From a checkpoint of a small transformer trained on Wikipedia.
Size: 15 layers, vocabulary 8192, 19.7M parameters.
Architecture: RMSNorm after each block, rotary positions, no biases in attention or MLP, untied embeddings, normalized queries and keys.
Training: a variant of Adam for these matrices, 8823 steps.
Each number is 200 + 20 x the weight over the matrix's rms, rounded and kept within 0 to 999. Layers, rows and columns count from 0.

# o: layer 9 attention output (transposed), 128x320, rms 0.0997, rows 107-127, columns 0-63
# v: layer 9 attention value, 128x320, rms 0.101, rows 108-127, columns 0-63
# gate: layer 9 MLP gate, 832x320, rms 0.108, rows 0-21, columns 0-63
# up: layer 9 MLP up, 832x320, rms 0.109, rows 0-20, columns 0-63
# down: layer 9 MLP down (transposed), 832x320, rms 0.104, rows 0-20, columns 0-63
o107,211,192,197,184,182,220,211,197,190,214,211,217,222,188,187,195,210,201,221,182,198,199,199,195,192,236,179,175,208,228,197,204,196,196,188,214,205,190,172,167,171,189,205,182,170,197,225,196,197,230,194,176,240,207,230,185,207,198,194,159,199,169,209,199
v108,180,172,216,181,194,239,186,178,214,207,197,213,228,212,208,212,204,224,217,224,184,223,222,214,175,218,221,191,233,184,184,195,201,132,203,192,187,194,264,186,202,214,220,199,185,229,174,155,244,194,183,209,208,216,199,198,197,139,212,185,194,190,195,200
o108,187,158,198,219,165,187,202,208,185,236,207,244,176,230,192,195,213,189,217,222,198,149,214,159,164,184,224,209,202,187,184,211,183,215,188,230,189,233,180,190,206,193,158,169,171,176,195,208,238,247,202,211,242,214,242,195,201,210,210,174,216,172,199,202
v109,189,204,183,178,220,216,219,207,209,171,233,212,177,189,162,191,205,195,208,219,234,183,209,182,193,202,229,211,200,221,211,216,195,209,205,234,216,220,174,195,226,174,204,193,176,167,185,224,219,209,227,185,189,193,211,210,208,221,180,206,187,220,210,203
o109,207,197,195,230,225,207,193,206,206,226,201,169,180,179,180,191,175,194,189,200,188,209,223,180,188,170,182,204,208,168,203,201,199,206,185,205,232,181,216,203,203,190,203,236,195,198,193,162,210,201,209,195,203,210,193,178,186,214,202,207,179,200,216,197
v110,187,187,209,192,212,202,208,205,236,206,215,207,169,171,156,192,217,208,152,229,178,186,199,244,184,208,238,200,158,212,186,228,188,223,220,203,230,210,224,211,225,158,185,180,182,205,196,171,225,204,214,199,194,215,224,247,207,160,191,194,196,191,200,152
o110,205,182,224,207,232,195,171,177,195,213,189,181,172,214,214,200,188,204,178,206,196,178,212,190,213,186,207,205,193,155,210,206,201,209,222,225,219,226,195,249,183,227,154,236,212,204,156,197,228,166,224,195,161,214,171,181,196,225,189,239,185,213,184,203
v111,193,202,200,196,220,186,172,185,169,222,210,186,211,170,198,177,183,209,253,187,200,207,238,177,183,189,167,186,198,216,229,184,212,206,149,209,197,186,203,209,187,195,195,196,203,201,192,215,191,177,157,214,214,207,192,169,216,200,177,213,190,222,182,236
o111,185,196,192,181,158,186,199,194,204,202,209,243,186,214,209,202,215,194,187,240,199,201,196,217,219,225,213,219,203,217,197,200,208,181,193,158,207,184,205,183,214,189,196,137,174,198,203,173,183,217,210,184,178,200,218,229,190,203,205,167,193,194,205,207
v112,178,200,177,186,191,247,203,199,147,210,187,184,217,222,212,204,211,212,187,196,204,204,190,214,203,193,194,202,222,151,181,182,173,194,138,206,208,176,162,207,247,224,183,204,192,203,183,184,231,191,175,221,193,236,201,173,252,181,191,171,187,214,189,166
o112,196,225,177,221,187,206,223,244,199,149,183,216,204,227,207,190,211,190,218,227,209,189,205,223,211,221,238,202,210,238,183,186,202,194,225,173,140,216,243,181,161,171,248,164,170,207,213,185,171,233,183,177,251,224,223,180,182,165,213,156,187,209,224,222
v113,218,202,180,202,191,210,181,212,116,200,186,194,197,230,223,164,211,212,245,195,188,153,194,200,201,209,184,197,181,174,212,186,217,219,142,188,190,173,177,215,194,190,196,229,199,175,206,206,182,207,200,238,212,234,179,175,210,188,177,196,222,198,182,205
o113,189,194,214,182,160,176,216,219,246,176,211,226,201,224,206,216,196,208,205,220,193,217,191,217,221,203,194,185,212,245,204,177,201,200,219,168,224,207,201,180,206,204,241,138,194,191,192,214,171,246,188,209,196,203,218,210,180,197,193,168,176,202,172,216
v114,176,201,212,215,195,181,191,202,213,191,205,203,192,183,176,219,202,203,232,212,231,219,200,211,192,195,201,181,184,191,199,192,195,189,245,224,208,166,193,197,220,185,181,193,228,187,203,222,221,202,210,164,204,178,203,209,188,209,170,205,201,222,210,227
o114,182,219,168,147,186,185,185,216,196,231,192,177,181,157,217,199,191,185,181,193,213,185,205,190,227,215,200,218,206,229,207,185,219,207,211,191,198,190,197,206,218,216,148,206,196,210,192,177,204,161,200,208,180,228,189,203,214,174,206,213,226,210,219,214
v115,238,192,187,178,226,193,200,181,224,173,227,234,186,174,211,208,221,212,187,204,186,186,221,185,221,196,220,123,214,204,185,236,190,232,205,197,173,234,183,200,216,191,222,196,219,176,186,181,215,177,227,183,200,166,191,259,196,249,169,197,233,224,202,205
o115,183,182,209,204,234,188,192,179,222,195,230,178,195,196,181,189,176,193,216,183,217,201,210,180,188,159,196,204,186,193,229,228,186,209,194,227,215,186,229,241,203,179,224,237,208,221,172,199,223,189,227,204,190,209,195,209,188,214,208,212,189,185,200,205
v116,200,190,227,194,187,170,241,215,201,196,223,205,186,206,160,176,229,191,208,193,205,165,198,182,231,192,192,190,196,150,227,199,242,223,227,164,180,187,234,207,197,206,177,209,224,196,181,196,199,215,216,139,206,184,218,195,207,217,207,224,206,221,194,220
o116,176,221,184,156,244,211,191,207,169,222,218,156,210,215,202,201,222,197,174,197,207,192,171,193,188,221,176,233,227,221,179,184,229,183,195,161,237,174,205,206,206,198,241,240,181,198,201,189,179,199,233,204,198,180,243,186,211,211,240,164,183,183,218,209
v117,182,209,227,195,200,192,224,189,225,200,222,235,210,185,215,234,224,217,210,170,246,191,207,162,179,192,216,211,194,192,218,199,196,210,239,247,218,191,199,216,179,199,207,212,191,210,210,227,189,213,243,136,198,190,199,201,242,176,169,199,194,222,194,277
o117,191,193,207,227,239,214,229,195,216,205,212,159,239,185,184,164,224,226,198,197,186,194,231,200,218,196,180,217,239,211,166,203,210,174,181,224,172,212,184,204,228,204,181,214,232,202,191,185,198,138,214,192,170,213,184,195,225,217,203,266,204,243,217,216
v118,193,188,225,187,207,234,186,194,222,195,190,207,195,235,216,201,189,181,174,210,183,221,177,232,218,198,193,185,213,213,177,190,198,195,202,143,213,239,216,190,164,187,204,189,212,212,212,196,202,218,179,206,183,196,198,213,140,213,228,187,196,180,176,177
o118,208,191,198,212,168,219,226,205,199,230,195,229,208,207,185,210,199,199,201,190,198,177,210,192,202,207,198,192,190,190,213,190,201,210,201,222,200,199,189,193,174,220,173,187,182,179,199,204,209,242,189,193,229,195,232,165,214,208,198,179,205,155,204,190
v119,159,218,231,223,231,193,172,216,214,202,211,217,202,191,228,240,201,200,217,234,180,194,195,203,177,187,188,188,169,211,224,226,197,220,210,240,168,183,217,188,155,212,201,216,211,176,200,184,213,160,184,228,203,194,198,199,170,203,183,198,198,190,194,269
o119,210,186,204,176,205,198,211,196,180,219,189,195,172,226,215,224,205,181,205,226,195,194,211,217,211,179,220,180,198,164,178,159,216,211,197,207,208,188,207,217,211,182,139,242,199,195,177,153,215,238,213,225,211,202,218,232,172,188,201,190,222,205,200,203
v120,207,208,179,230,182,174,197,197,172,172,202,202,169,223,179,207,208,227,227,211,234,219,170,181,167,195,198,217,234,189,185,198,205,185,215,263,202,194,192,205,182,189,195,202,186,212,214,196,200,254,226,195,200,205,232,161,231,149,179,177,199,197,198,187
o120,199,188,181,192,175,197,174,235,215,188,203,222,199,189,214,163,202,201,200,169,190,197,208,217,208,214,187,203,219,213,205,220,217,219,210,181,220,243,205,179,237,213,215,148,201,205,205,216,210,222,167,219,224,207,215,187,192,198,227,182,204,210,200,205
v121,213,218,197,182,187,231,187,208,210,190,177,185,191,199,186,186,203,203,217,172,190,211,238,195,209,188,200,189,172,193,226,179,203,208,180,181,231,199,194,206,218,198,195,185,235,207,205,223,173,204,175,243,215,235,186,151,228,212,209,214,216,192,207,185
o121,190,211,205,177,198,205,222,224,217,198,197,204,214,210,199,182,203,205,205,213,174,239,202,209,213,248,216,187,201,233,200,223,199,184,217,185,173,205,225,185,208,211,201,189,167,184,211,196,170,192,195,194,184,171,212,214,207,189,191,180,213,205,218,195
v122,168,172,195,194,207,225,206,222,216,189,196,192,225,215,198,202,185,211,209,209,214,235,175,200,227,203,190,193,208,242,169,209,186,209,161,165,220,241,211,191,157,204,204,202,198,195,209,223,205,196,194,195,185,214,216,200,164,210,219,203,217,177,210,201
o122,211,177,220,229,184,210,196,203,179,211,192,224,179,191,206,201,179,186,184,191,182,207,209,196,192,202,177,191,182,168,201,187,195,197,215,191,165,193,199,201,222,208,164,212,186,157,216,196,194,231,204,200,236,174,216,185,198,196,197,171,210,187,181,202
v123,208,187,226,183,209,198,223,189,240,216,229,220,228,202,160,196,203,206,144,194,179,227,204,205,186,198,227,198,212,213,200,206,194,218,206,227,194,248,198,222,230,201,200,196,210,238,186,182,222,189,182,165,211,180,197,207,192,202,245,202,198,212,196,183
o123,192,206,183,249,202,203,183,163,165,162,176,209,182,200,185,185,199,195,194,188,220,158,187,175,189,189,211,251,183,177,211,210,194,211,192,220,191,227,236,184,168,199,226,200,207,194,208,208,189,178,219,217,188,191,198,219,245,196,195,212,224,186,213,184
v124,213,176,204,175,170,242,201,212,168,174,220,214,191,195,192,206,212,204,217,202,205,154,220,220,202,215,211,199,173,200,203,197,220,194,185,149,234,202,209,181,241,166,177,210,192,199,198,211,198,228,242,177,205,193,171,211,197,207,202,216,215,196,207,188
o124,182,186,215,225,203,181,212,190,221,238,210,175,237,209,176,210,180,189,187,208,197,199,212,172,181,201,182,191,196,211,188,213,173,206,193,186,217,202,192,215,169,259,216,197,194,188,193,216,220,199,193,191,195,218,196,148,218,221,200,210,162,199,195,214
v125,160,202,179,207,206,180,170,194,253,202,198,178,229,218,175,171,201,183,184,193,204,193,154,187,169,186,193,210,197,212,204,176,194,212,183,193,184,179,198,200,138,210,222,224,193,172,210,197,216,157,190,132,190,170,215,233,216,227,199,207,201,179,171,261
o125,198,203,213,202,222,200,260,183,186,190,199,160,184,204,151,220,219,205,202,221,209,183,218,222,210,198,209,215,218,165,173,186,172,233,240,201,194,225,212,181,195,212,186,212,183,189,162,178,174,208,203,195,187,223,235,232,254,226,168,196,206,169,198,204
v126,241,173,183,239,193,181,183,168,234,201,190,219,184,193,182,203,203,190,216,194,156,188,206,196,208,194,225,201,192,194,207,177,212,202,246,217,208,166,190,226,203,200,173,164,190,189,198,222,217,207,169,201,202,211,207,226,240,176,183,209,205,180,201,221
o126,196,199,199,154,246,190,202,221,239,190,221,168,215,203,198,202,212,236,200,183,208,224,193,200,233,217,215,206,206,220,215,216,182,192,219,222,190,214,192,218,221,192,188,224,217,225,198,194,179,181,230,183,151,209,193,232,211,227,178,226,203,211,200,205
v127,227,175,218,179,243,217,190,221,214,211,217,198,172,171,209,246,201,185,147,206,137,204,199,206,199,191,228,184,175,201,193,190,177,231,233,157,227,209,202,194,185,182,198,198,195,202,194,189,207,201,213,168,184,213,231,262,182,216,171,180,209,210,191,209
o127,215,169,222,173,230,192,215,174,222,183,210,181,203,212,233,221,186,238,218,184,200,184,222,220,233,211,194,186,170,183,232,233,185,200,219,257,194,201,183,286,176,188,157,244,243,223,155,211,212,159,219,201,148,194,141,176,191,172,209,247,157,210,190,206
gate0,194,219,247,211,169,202,190,195,205,198,152,218,217,211,235,169,192,225,184,201,242,208,202,219,198,243,218,220,136,195,194,247,239,165,222,209,184,166,213,174,179,193,195,188,220,178,200,192,221,219,199,198,175,192,204,212,197,194,228,206,201,205,213,253
up0,221,222,202,204,176,188,225,183,202,178,213,215,222,226,189,187,162,232,171,208,220,216,183,191,195,200,184,179,169,186,176,203,172,217,203,215,232,220,211,187,185,231,188,165,230,215,199,183,215,184,205,199,226,203,182,194,196,200,208,232,200,212,193,220
down0,240,189,172,184,185,264,196,198,197,186,198,172,212,222,198,202,207,208,200,207,178,202,233,195,226,161,193,201,190,196,195,187,189,175,188,201,186,201,165,206,216,187,169,216,229,203,218,231,180,216,221,193,191,230,207,202,198,200,228,194,149,161,167,196
gate1,171,204,200,198,192,201,198,220,205,188,201,198,204,199,191,224,169,221,185,186,237,196,214,168,209,196,210,208,176,202,218,247,189,222,239,211,206,201,218,201,213,176,233,205,182,199,180,207,212,174,191,228,197,184,193,210,176,209,209,215,196,209,210,217
up1,182,235,224,237,215,177,176,172,198,217,224,190,225,177,210,199,224,222,202,183,213,192,207,192,207,204,181,211,183,196,199,182,199,177,190,190,189,181,222,194,210,185,183,223,205,214,217,212,201,203,202,212,211,233,194,200,213,171,208,204,222,226,191,203
down1,211,194,177,197,198,204,201,205,177,178,214,227,214,208,220,207,199,162,209,214,210,208,198,217,210,181,219,194,240,175,210,228,188,207,189,187,175,187,200,204,218,206,181,206,188,205,202,181,173,221,213,193,224,182,238,192,191,255,186,192,199,181,192,210
gate2,191,187,194,167,177,210,187,201,191,190,182,201,215,238,169,182,184,209,180,200,187,225,210,199,189,196,214,205,187,213,196,204,201,186,203,212,193,217,209,177,195,207,203,173,199,189,189,190,177,212,257,203,252,199,182,225,187,197,196,204,177,197,206,211
up2,198,193,231,194,190,150,202,209,206,202,206,195,215,186,199,208,206,201,190,187,243,239,212,185,171,203,210,188,180,178,215,194,155,183,205,177,184,198,166,235,197,167,196,234,225,217,195,218,181,220,188,216,240,164,205,195,213,207,235,223,188,189,208,188
down2,205,224,268,175,228,181,208,202,221,226,206,224,193,194,188,199,163,182,244,216,234,213,213,195,184,206,203,204,203,186,178,205,213,172,220,160,191,198,194,217,243,191,223,176,203,188,206,211,198,162,221,229,176,241,209,203,226,233,199,199,212,204,177,218
gate3,211,221,236,231,241,183,197,189,197,201,192,183,199,211,174,173,216,228,159,223,212,199,208,230,215,195,205,220,183,176,224,214,168,225,175,177,208,202,245,210,172,187,175,196,181,201,175,206,178,241,224,211,198,225,202,218,195,203,192,191,219,194,207,203
up3,188,209,186,197,213,172,204,190,230,221,192,179,189,212,203,235,224,182,216,177,238,207,210,192,215,179,207,203,197,183,192,190,205,187,220,238,248,198,217,185,210,170,199,210,224,216,195,202,222,203,217,172,217,194,214,190,195,194,156,205,173,224,170,182
down3,220,194,211,210,217,223,238,227,207,247,193,173,249,188,233,209,222,199,170,213,222,196,158,195,197,218,219,239,196,213,217,212,190,207,195,194,192,224,231,225,206,229,163,180,216,184,187,183,155,189,194,245,211,207,192,197,190,212,171,191,190,195,207,197
gate4,192,182,161,164,220,205,211,170,221,222,210,203,216,220,211,197,227,148,216,206,187,156,227,177,252,213,189,205,223,191,216,212,180,198,196,183,185,194,208,135,197,196,195,168,166,188,188,200,192,179,191,209,203,197,207,204,221,182,199,168,204,186,202,238
up4,195,223,172,180,220,197,206,188,226,170,177,217,199,189,213,195,224,185,181,198,189,221,198,188,202,212,194,164,212,214,210,183,198,208,179,183,187,190,227,184,235,183,182,196,183,187,178,178,197,191,218,225,227,196,217,217,190,184,180,190,202,198,251,223
down4,218,193,216,212,226,186,199,205,222,171,185,177,220,212,157,197,196,206,183,205,208,206,190,224,201,203,194,227,154,230,193,201,201,221,214,215,206,241,170,243,183,218,182,201,227,176,206,232,208,185,200,195,180,236,195,187,210,219,209,217,184,191,170,191
gate5,199,190,220,184,191,240,214,203,235,180,201,175,148,203,197,198,211,200,196,164,214,234,248,222,210,175,172,199,184,192,165,165,205,190,206,226,205,177,186,212,204,201,175,213,199,231,208,189,183,208,180,197,181,181,177,185,210,196,177,219,211,201,186,174
up5,197,209,160,221,233,185,199,214,206,183,208,178,202,188,206,205,213,181,195,213,220,189,210,183,193,217,200,149,208,209,182,217,193,189,199,183,167,226,213,229,195,227,209,200,200,226,216,193,212,212,188,190,192,218,175,160,175,217,194,227,160,203,239,175
down5,187,184,224,221,219,192,225,168,187,201,165,184,211,205,179,154,194,240,203,173,213,203,195,194,208,187,219,199,205,173,231,167,171,202,208,210,217,201,193,197,201,182,198,197,174,184,188,200,207,212,188,193,188,198,181,219,193,169,204,198,239,230,181,191
gate6,174,226,217,204,204,200,220,202,192,202,168,204,198,190,205,190,194,193,198,207,219,183,186,196,212,198,203,266,210,182,210,205,203,197,197,147,195,198,240,178,174,244,204,207,232,185,218,192,161,205,200,157,223,199,214,167,168,229,232,228,191,182,206,185
up6,162,214,228,201,201,196,184,231,194,199,181,225,216,224,172,180,208,216,228,212,192,188,211,169,191,223,225,244,200,201,200,193,214,225,195,162,191,221,195,151,195,226,210,230,235,177,219,187,172,213,204,158,192,223,212,207,149,203,212,235,235,206,219,191
down6,211,209,189,208,213,258,208,173,215,210,174,207,230,213,225,190,143,187,222,228,208,208,197,234,172,177,224,206,166,203,220,213,197,197,176,222,173,246,197,200,156,172,190,208,241,178,210,252,207,212,208,187,208,186,158,227,226,160,145,236,183,217,230,231
gate7,204,180,219,206,195,210,185,175,185,175,219,200,198,219,218,216,193,212,174,204,199,182,190,227,165,195,181,248,222,220,224,170,225,208,187,183,220,260,211,161,236,218,191,203,202,216,180,150,210,191,172,218,202,233,195,216,207,198,175,173,188,165,199,169
up7,184,180,190,191,184,201,224,205,207,187,176,226,223,205,215,227,197,170,224,196,183,243,146,206,195,206,198,210,181,218,203,185,206,199,252,237,220,190,174,216,192,176,209,185,223,185,227,195,173,182,202,205,155,149,225,197,211,174,217,168,189,240,212,196
down7,189,249,233,212,185,192,205,190,232,191,170,192,208,208,242,207,233,224,192,188,239,190,197,194,217,195,197,159,213,219,184,228,198,193,224,186,177,182,220,198,183,196,167,178,206,195,194,223,220,178,250,160,225,243,212,185,186,184,179,207,210,178,199,210
gate8,198,187,164,179,204,199,215,173,210,188,211,174,187,191,191,177,208,201,202,216,207,190,167,239,189,182,221,214,201,181,214,232,238,187,204,170,208,219,180,225,203,186,213,190,195,219,208,174,202,192,206,161,224,208,221,219,185,231,187,198,215,190,206,216
up8,210,163,186,189,180,199,164,191,161,213,229,217,173,175,197,217,172,208,220,178,209,182,201,194,210,171,214,195,193,171,235,195,219,186,230,157,177,192,199,196,217,176,163,187,182,190,189,202,199,187,224,208,211,179,189,207,169,200,180,216,214,184,195,205
down8,182,209,209,191,204,225,216,233,194,194,191,190,202,188,211,201,212,192,188,226,208,200,196,180,215,198,199,199,175,217,186,182,185,186,192,216,188,156,207,203,204,218,247,210,250,191,195,268,177,183,198,169,196,193,210,209,182,187,220,230,178,212,196,177
gate9,212,193,184,185,214,209,174,201,207,213,200,184,230,210,202,217,196,193,212,222,211,172,200,234,189,168,192,197,200,187,244,178,227,175,232,195,213,213,164,196,200,219,175,196,215,200,195,196,186,187,196,222,181,196,163,193,215,219,182,190,200,215,196,164
up9,226,151,159,256,245,197,233,208,196,216,206,164,200,175,216,223,226,185,181,164,223,201,179,215,184,173,215,179,216,211,190,222,208,211,213,196,168,219,203,181,196,204,225,181,155,208,184,179,199,223,181,207,217,205,212,172,213,230,182,161,205,195,215,180
down9,214,212,177,227,206,179,194,184,183,201,161,193,190,178,212,169,224,214,202,176,179,169,200,209,183,201,219,224,222,189,187,193,248,202,182,211,178,184,192,207,213,203,204,215,201,230,221,187,212,186,240,198,214,178,230,175,222,150,207,210,189,235,176,207
gate10,184,201,201,180,211,208,194,211,196,168,136,201,221,191,209,196,168,191,183,195,175,192,215,200,176,184,184,226,206,183,226,234,185,204,188,182,235,203,182,176,215,222,181,225,216,228,167,169,160,210,198,223,202,185,229,188,192,201,204,264,167,181,215,228
up10,231,198,190,204,227,229,210,205,164,190,199,211,209,208,205,227,181,204,217,198,191,219,246,236,197,176,175,212,204,193,200,197,216,196,216,245,232,203,225,216,203,204,218,167,193,199,169,197,206,186,187,201,195,231,190,232,210,203,220,215,194,182,177,189
down10,220,214,184,199,188,147,189,198,245,195,187,193,229,189,186,187,211,182,211,190,183,168,176,180,179,205,196,197,208,227,185,191,183,228,225,186,221,188,212,201,219,205,225,201,195,162,166,237,194,211,202,198,211,207,233,182,191,185,209,190,202,189,220,185
gate11,179,201,220,190,195,227,202,181,220,237,218,184,221,177,206,157,195,205,174,200,210,197,200,203,251,198,210,196,197,181,229,214,189,202,183,161,167,192,191,185,211,158,213,180,225,192,204,167,178,205,201,166,233,210,170,181,168,202,219,241,185,231,190,192
up11,153,215,184,163,221,179,189,212,183,184,213,195,218,192,182,221,194,215,195,223,205,170,201,172,199,208,190,183,191,173,179,201,228,201,158,220,190,165,230,194,182,194,183,206,227,244,191,167,217,196,205,237,207,195,219,228,195,214,221,197,185,214,213,177
down11,220,192,209,253,162,199,197,201,203,192,192,210,180,186,240,198,224,206,194,213,220,197,210,222,183,200,206,197,195,164,221,194,180,147,235,197,192,217,174,191,179,182,199,167,232,162,194,215,214,210,217,196,154,205,165,235,181,225,155,204,216,196,212,225
gate12,223,215,166,208,221,208,219,173,213,177,223,207,199,180,176,205,197,198,205,236,202,169,226,197,202,171,198,198,187,194,189,206,202,190,189,207,192,211,191,188,210,196,218,192,203,206,175,188,210,218,224,181,208,229,201,208,172,206,174,226,213,193,162,210
up12,203,215,202,228,242,208,203,174,210,217,180,214,195,200,181,201,206,222,211,227,237,220,216,203,196,203,226,221,203,193,193,196,213,186,231,221,201,191,212,212,179,223,217,228,196,195,167,226,193,207,214,195,191,185,207,212,197,213,219,208,194,203,209,204
down12,198,215,175,202,208,187,189,207,203,203,214,206,210,183,193,223,197,157,193,224,187,190,196,202,220,183,201,202,193,214,217,208,211,185,209,204,211,197,228,191,203,233,198,185,148,190,197,180,205,192,193,187,206,218,203,201,189,204,188,224,208,241,188,226
gate13,195,182,186,180,184,230,204,195,194,190,168,198,203,229,199,157,172,246,191,154,162,195,196,177,205,211,194,198,167,221,239,220,209,210,211,219,200,219,232,186,211,164,196,205,204,195,171,188,203,224,213,203,213,199,207,212,181,183,189,196,195,182,194,185
up13,203,192,192,200,212,218,197,193,188,202,192,178,198,175,185,205,186,191,195,205,230,180,216,185,182,181,157,201,194,193,196,195,232,196,183,189,196,183,209,218,177,209,197,187,199,205,213,212,223,237,223,209,224,230,213,199,183,224,223,173,198,184,214,211
down13,249,196,212,192,190,213,224,237,177,223,185,198,204,229,197,188,191,247,172,199,156,205,198,214,206,172,230,193,203,198,203,172,185,177,193,207,215,166,217,194,223,204,208,209,174,194,195,174,227,187,179,216,200,166,219,203,208,215,202,202,197,198,203,189
gate14,204,228,222,174,185,225,215,190,196,204,201,197,178,199,194,194,202,183,183,204,212,210,206,223,227,189,211,220,175,185,213,193,172,161,178,215,214,176,222,164,193,217,194,184,231,169,216,149,222,211,195,247,183,198,212,176,190,173,190,202,207,166,213,173
up14,201,186,175,188,188,210,153,201,187,184,220,210,165,217,178,187,209,193,212,171,227,191,198,193,190,193,199,197,187,203,199,195,221,201,216,207,175,183,207,198,167,186,164,184,183,215,175,182,222,215,183,224,229,206,200,182,191,200,196,215,180,184,201,184
down14,209,210,214,232,214,292,218,218,213,190,187,157,178,208,184,188,187,181,182,235,201,220,194,199,207,202,190,192,185,211,176,210,175,214,185,182,182,233,186,221,191,191,210,204,278,195,192,269,196,203,204,192,181,189,210,171,198,186,180,185,195,219,215,193
gate15,219,202,188,160,178,157,225,180,169,184,217,194,215,223,201,218,186,218,218,200,220,183,192,188,181,204,219,200,201,231,224,244,182,172,183,241,198,209,176,166,214,210,171,191,183,229,209,193,186,230,224,201,220,197,244,177,189,191,197,225,210,195,170,232
up15,150,208,190,228,213,185,206,228,197,196,243,234,160,242,186,227,187,201,188,197,243,237,213,249,196,176,228,217,191,187,252,248,246,231,188,199,201,175,209,225,185,204,218,202,172,233,208,188,197,230,217,227,266,199,200,195,216,191,235,227,182,199,218,211
down15,191,236,192,182,171,192,219,218,159,165,244,175,158,202,186,190,211,197,231,222,196,187,172,187,193,190,245,198,204,197,206,210,218,162,246,202,214,200,200,203,236,216,234,201,188,196,216,178,209,224,223,222,172,227,230,150,194,208,264,195,198,204,185,185
gate16,223,193,195,200,177,208,207,169,235,198,184,178,214,193,195,185,206,238,217,183,211,234,248,203,221,215,175,231,218,162,208,213,210,170,231,169,146,205,224,195,202,215,183,165,179,221,175,236,169,222,204,190,232,189,205,144,186,177,189,174,217,193,223,209
up16,187,196,250,154,194,207,191,208,200,220,240,177,188,172,209,205,171,213,198,178,211,205,171,235,216,193,210,206,213,182,181,186,186,174,195,170,227,209,202,196,166,201,214,193,230,220,211,202,219,179,205,199,197,239,227,220,208,222,175,217,218,230,164,176
down16,172,238,167,244,186,201,184,231,204,201,214,198,194,231,197,186,202,203,180,202,194,190,209,175,199,198,192,192,185,208,225,202,227,225,174,257,198,174,205,167,202,176,214,208,204,243,190,201,208,217,190,199,197,204,193,206,219,214,196,211,173,190,214,179
gate17,161,233,174,165,220,202,221,231,182,211,191,206,207,231,188,197,217,214,196,203,241,217,192,207,202,212,201,176,163,197,201,165,178,209,191,227,205,238,188,211,219,220,179,236,183,207,174,188,171,202,207,192,208,231,204,207,203,147,182,185,169,191,190,189
up17,210,203,183,233,234,187,177,215,189,182,198,187,210,239,200,205,211,191,188,220,171,193,231,171,164,208,219,245,217,186,229,220,252,186,181,197,212,183,188,219,190,177,199,197,183,222,212,174,228,197,195,182,228,179,205,220,182,200,196,201,230,179,218,199
down17,185,171,183,212,171,194,176,206,204,199,179,202,174,234,206,174,180,202,223,216,217,181,208,195,216,177,183,192,199,206,213,206,216,181,212,183,159,197,186,161,208,204,213,230,225,193,230,236,194,215,206,182,193,228,208,187,217,193,207,195,170,202,210,208
gate18,210,215,208,220,188,222,210,185,164,179,186,246,184,210,211,235,233,235,215,214,163,173,217,204,185,188,196,280,195,203,197,245,174,183,199,205,223,231,231,176,203,181,207,152,177,239,138,192,192,193,215,184,184,195,200,191,164,198,173,187,171,170,222,160
up18,199,207,246,180,207,223,207,207,188,198,234,160,179,180,204,180,197,164,183,231,215,215,208,206,151,207,190,208,222,190,228,226,221,189,192,168,189,192,201,186,218,212,201,187,187,208,176,202,182,167,202,183,226,228,202,210,197,203,190,206,207,223,208,209
down18,178,227,198,190,157,186,211,240,225,204,214,209,244,223,214,188,210,252,217,187,183,216,188,185,194,224,205,199,188,185,216,220,169,208,188,198,184,183,185,226,170,191,206,232,208,204,232,203,197,203,135,192,207,150,191,204,207,201,178,210,263,183,212,183
gate19,193,181,193,149,191,218,217,190,191,200,182,172,197,197,236,212,213,205,224,196,211,189,208,177,236,206,202,204,195,188,232,222,198,189,230,149,185,209,185,182,207,194,199,163,200,188,209,193,172,203,166,170,240,196,218,196,187,220,215,191,205,199,186,188
up19,209,202,176,160,184,182,202,198,195,223,166,175,201,190,206,215,191,208,189,185,187,204,186,183,231,200,177,201,212,200,184,208,192,199,223,179,185,218,217,195,175,190,218,183,169,189,162,200,174,215,197,212,211,208,199,193,208,191,227,186,202,200,186,161
down19,224,189,218,197,234,217,190,205,229,196,210,196,207,218,161,198,173,202,179,213,189,193,211,254,177,210,186,195,213,237,177,185,149,182,214,214,203,216,211,196,196,196,197,173,226,215,190,238,205,219,224,216,187,200,214,196,222,175,196,195,199,217,217,244
gate20,209,209,232,175,181,189,169,192,210,166,209,181,171,208,218,189,165,202,182,187,214,174,211,192,199,175,191,198,185,181,187,183,181,207,200,188,178,247,199,210,162,239,245,193,199,234,199,207,201,199,188,227,197,222,169,232,189,227,211,219,204,166,192,197
up20,212,223,215,199,207,223,219,196,200,235,231,170,211,189,213,211,172,227,217,196,231,209,184,212,211,178,196,191,226,220,218,200,163,197,222,172,179,188,166,194,215,196,162,212,195,238,215,185,201,198,227,210,218,206,190,159,214,214,212,168,224,206,209,193
down20,206,198,205,190,191,271,177,190,193,158,212,233,185,203,178,172,223,158,190,232,200,203,224,206,204,201,199,210,178,183,203,188,197,198,178,199,202,219,209,221,187,228,212,212,253,180,201,216,189,188,212,196,193,172,194,251,187,182,187,215,183,165,184,199
gate21,233,205,186,227,165,208,186,200,181,224,230,223,209,192,187,203,202,200,212,217,220,196,224,194,179,193,232,211,240,191,220,240,177,180,199,178,189,205,186,212,207,192,204,197,213,198,223,192,213,190,213,178,203,236,195,188,167,208,216,173,150,203,192,192